From a checkpoint of a small transformer trained on Wikipedia.
Size: 13 layers, vocabulary 8192.
Training: a variant of Adam for these matrices, 903M tokens, 6497 steps.
Each number is 128 + 24 x the weight over its row's rms, rounded and kept within 0 to 255. Layers, rows and columns count from 0. Numbers have three digits each. The size before them is the row's rms in percent of the matrix's.

# down: layer 8 MLP down (transposed), 2048x768, rms 0.022, rows 953-962, columns 96-191
# gate: layer 8 MLP gate, 2048x768, rms 0.0232, rows 954-962, columns 96-191
# up: layer 8 MLP up, 2048x768, rms 0.0226, rows 954-962, columns 96-191
down953 099:147133147115094135153151136098127128095107069171120118136154150116108130113133106115104079163108100118110128135150087108132120128126137187069104069088120096139130174097093106096163119096069134166124134142130109163127115145095135110112132134132123123159128116133139102094167128148132132183
gate954 100:170101174137119123105111088134111167125122133139114139141098136141097147081158141109139148139127142080114130123147117116106102136184109133134132118114127138129124159177116127096155082162125160130128161113096094123154147084121145111096163155143122127119103138139167132083143098165120120105
up954 101:143150083133114085145127120098101143141132176114126154129220141098170128116130104124135136132121161107115119145118121171099171113129158151131140128108169122123051119161154145147119098134121137114097129129133134108086132156136117119115147163101150182129112106142136076140107111122096087145
down954 102:184121124138108143124125173097139119128123111127092157158102151137120119154126141118103101108123146119123138138119144151104151129087155146086164124125110085155100118126116140109125160114155105139135143133105139117099142085153145173100165106135116131131106151137154135179156156161090143137
gate955 097:113131159112160149123117155130122120151123126087102124141172138086140128134094174166141095119112100146130091124120121097138127142121185134163125094154139127152122104123114178141160162173138184106131127132168157131140116152066108076132137090160151111114132158141117119119144142118126110137
up955 098:117159087118106108100113127141132146145122122158085116111173134141092116140163112125135133122077147138127116188075141125133146128142133103136144109175110131164175127111102127169169137157131144120135140131092145130167169127105113130149164160113102130153159153131138165116159158100139105098
down955 097:096140154168143140139085127141102140087137151145117147117102124099146138112123146157190106155137147125101095137105131127120141106126123125145136081121080156115134111103118152127080143154166098107184146139142135102136106122105124111094091117109109079132093136165131144083154158146096106111
gate956 100:093154126147144160101115128149155101140189139128129167162125093128116153135137113105117127105158122161160153119114137102123133115136104144134120144145108136173155155134151131153149181164148122141140153077154168083111109152128108146123124144124139138123129139108146120111164086125160137133
up956 098:124146091126128140103117096141178130145100078100144125116089086140073174129133153150154126184123113105118115130151104142141090094124115147151151140133121150104162110120149143145122102123108103160155140120123101139132080142114135078073134159132120099126122181094097155104100131118096091091
down956 100:148109115075107103173131147127160104126156144108144158124122113117131098131110167154150098170127165154125107130095124111099188120110136158138127105111131121127180097154131142119131122123164125111149104115137131105164188131109079141137183098131157141160087143149137135107131175106156090153
gate957 102:146082120167150104150155155114089132122079111108123113096121123152099104132099149122103095111095132167141152118098103151118132095159119117136154131107108117132079156130113142138141128140143099134119131132134117111153104109137144121163149130101117176117094132142123146147151178179097166176
up957 106:120150142072103142106147093123149140147136088115129136112064122101156137107133122121150151150142158157104104156135140110138067166118124116113087129101148143132132071156135168117108163129083169139125110136120111117114142136111117126117118115140128148121135132098104117118106136122142129112
down957 104:130131141107159126122120127152142148099155139141136142122139163130131097134128120123139105142107145126185122148133128089115108113084133124133113132094118150137188093118154133126100158116132156080125112126079091110114079130139061160124122158161125139153115143111149088132102111075174108054
gate958 102:167155161159120089167086087158103122088139145124130123115173146127162105152127145094139153099135158091128164127111128129078139156137132123111112133134128166151098178130144131143105144107124068157112119153139148091094176097114070163141132117177155135123141154078117146147090084134144168129
up958 099:119104171147108166140165162135147117100128086101122118115128122144100173117165147153155080094156079144119111130122136102180153128096103127136116113112139107109120131137169160132131126147117158168102096144135100133131110091128171124117144137154136129125121152132160130121137116101145121121
down958 100:109094113129073160115134156104157127141160072113160083116129126100115139121108113132149139130129109180149126099124155156149166119100105175137109132168128126147150134118132104135182119141126151140126150149111101081106072147087124077151140115089123135150113139161165123155096141144113112118
gate959 104:131136142121140122156116116180137173112124089139141159147158149159105203132123102100117131117155142147130145151122137149122128095132160098158091150193131127143089125136148140141141165109116110124146131139102166096104101178170100095136149137128117094160141112162136161096084162089120115109
up959 102:151135126125121160117118122143144138171191126172128142080168104174118127134111111095120132120129157134105105132100123133127122118150177157099083164136139151129109120135145117115140114142115144144146107120150172135112150138095154128133120149149109156122161127083128185089115133124155146135
down959 100:126140103157124169103119099166152117157119136110152156158130129170162155135086127096101115137107148105118113102112127155107138100168169125097130095138110146109098171122136109128112133122132135145165113109098167135146110111115119152142108132126138134107134147140138157095127095120128114150
gate960 096:132107103150110137154104143124104147098088187122064096132184137117129119132115105133124100143130113115138096140143115145130123133137120098130126138136137135105098149070119108121126131092154119102096124116151132101127089117155114074129128094137136102112127115109161096128116165129122118128
up960 099:161128140082115104134110126122121146163124142134141133152133130119180126153173110172127132133111101121145147142148125124120147145109183120140104149167150155159103124095161124093164134146134135122152137124103125146173120153152150143168160116096160093126113162145123140132128154131113156099
down960 098:159113138134138147121111104115148130104165132117118150148135108096113126118122093121140152166128108135125103102145156146112147092135109109129152104111143077129114132125178170109118138104146143133130094134100128126117167093141115141130181145124145151163178142159137127130128139124146161163
gate961 096:135122103164119127122079126124106128135120112136126123137126141100190102136105120132123122159140115116095097116153133133092142102114130148172162107138114115154162168121151092117124125100122167131127143115122143094081095147091129117125120133101124125122109111146154157105150137143123130111
up961 097:115124118145125121145105141172196125088173131133117160132119100151125167114148095176153110083129147105109072133141145201094101154145128158109146147086126113104128116117121127106123091116111114139117128120139133112118112136113118137127121129153132095129126063172150132121152097097171111162
down961 099:117152070121122110152143147147136115143101139167136105089128152144170132143146137065141092095153132136165084154085169139129149150165134147117122131126112131140100102143103154097104163142115123107138092121121140139170161118118092124116102092120110111111113134160158154131137132133075165132
gate962 101:118129158124129089147128111136099107162120151134126097131166134119126132155164173124151101098112128115111150131107147139101146152110152098097083125147167118154100149095136122096095118112166146131111122125151114123110141093139107133127139152156119143120165104153126180103156122127137131124
up962 102:134082118168179166111113174129087157083093162116135132105135099144127114122130155104129168139130100157099163074122120141155145119137128184126122116112124109163135124127124121115156147134143131145098172134129129123117078136148142110116148155112151161135171128120121134155176140097106140137
down962 104:144136121157123189114106153107121132101088129104154128137114083123163091152132131140115141116139101121143157114146098165188116113135081132080121136132127123120166090127148144102144114120147117155113152083133163142166078088175189104101131118125164130124144144123105092142150126129094108179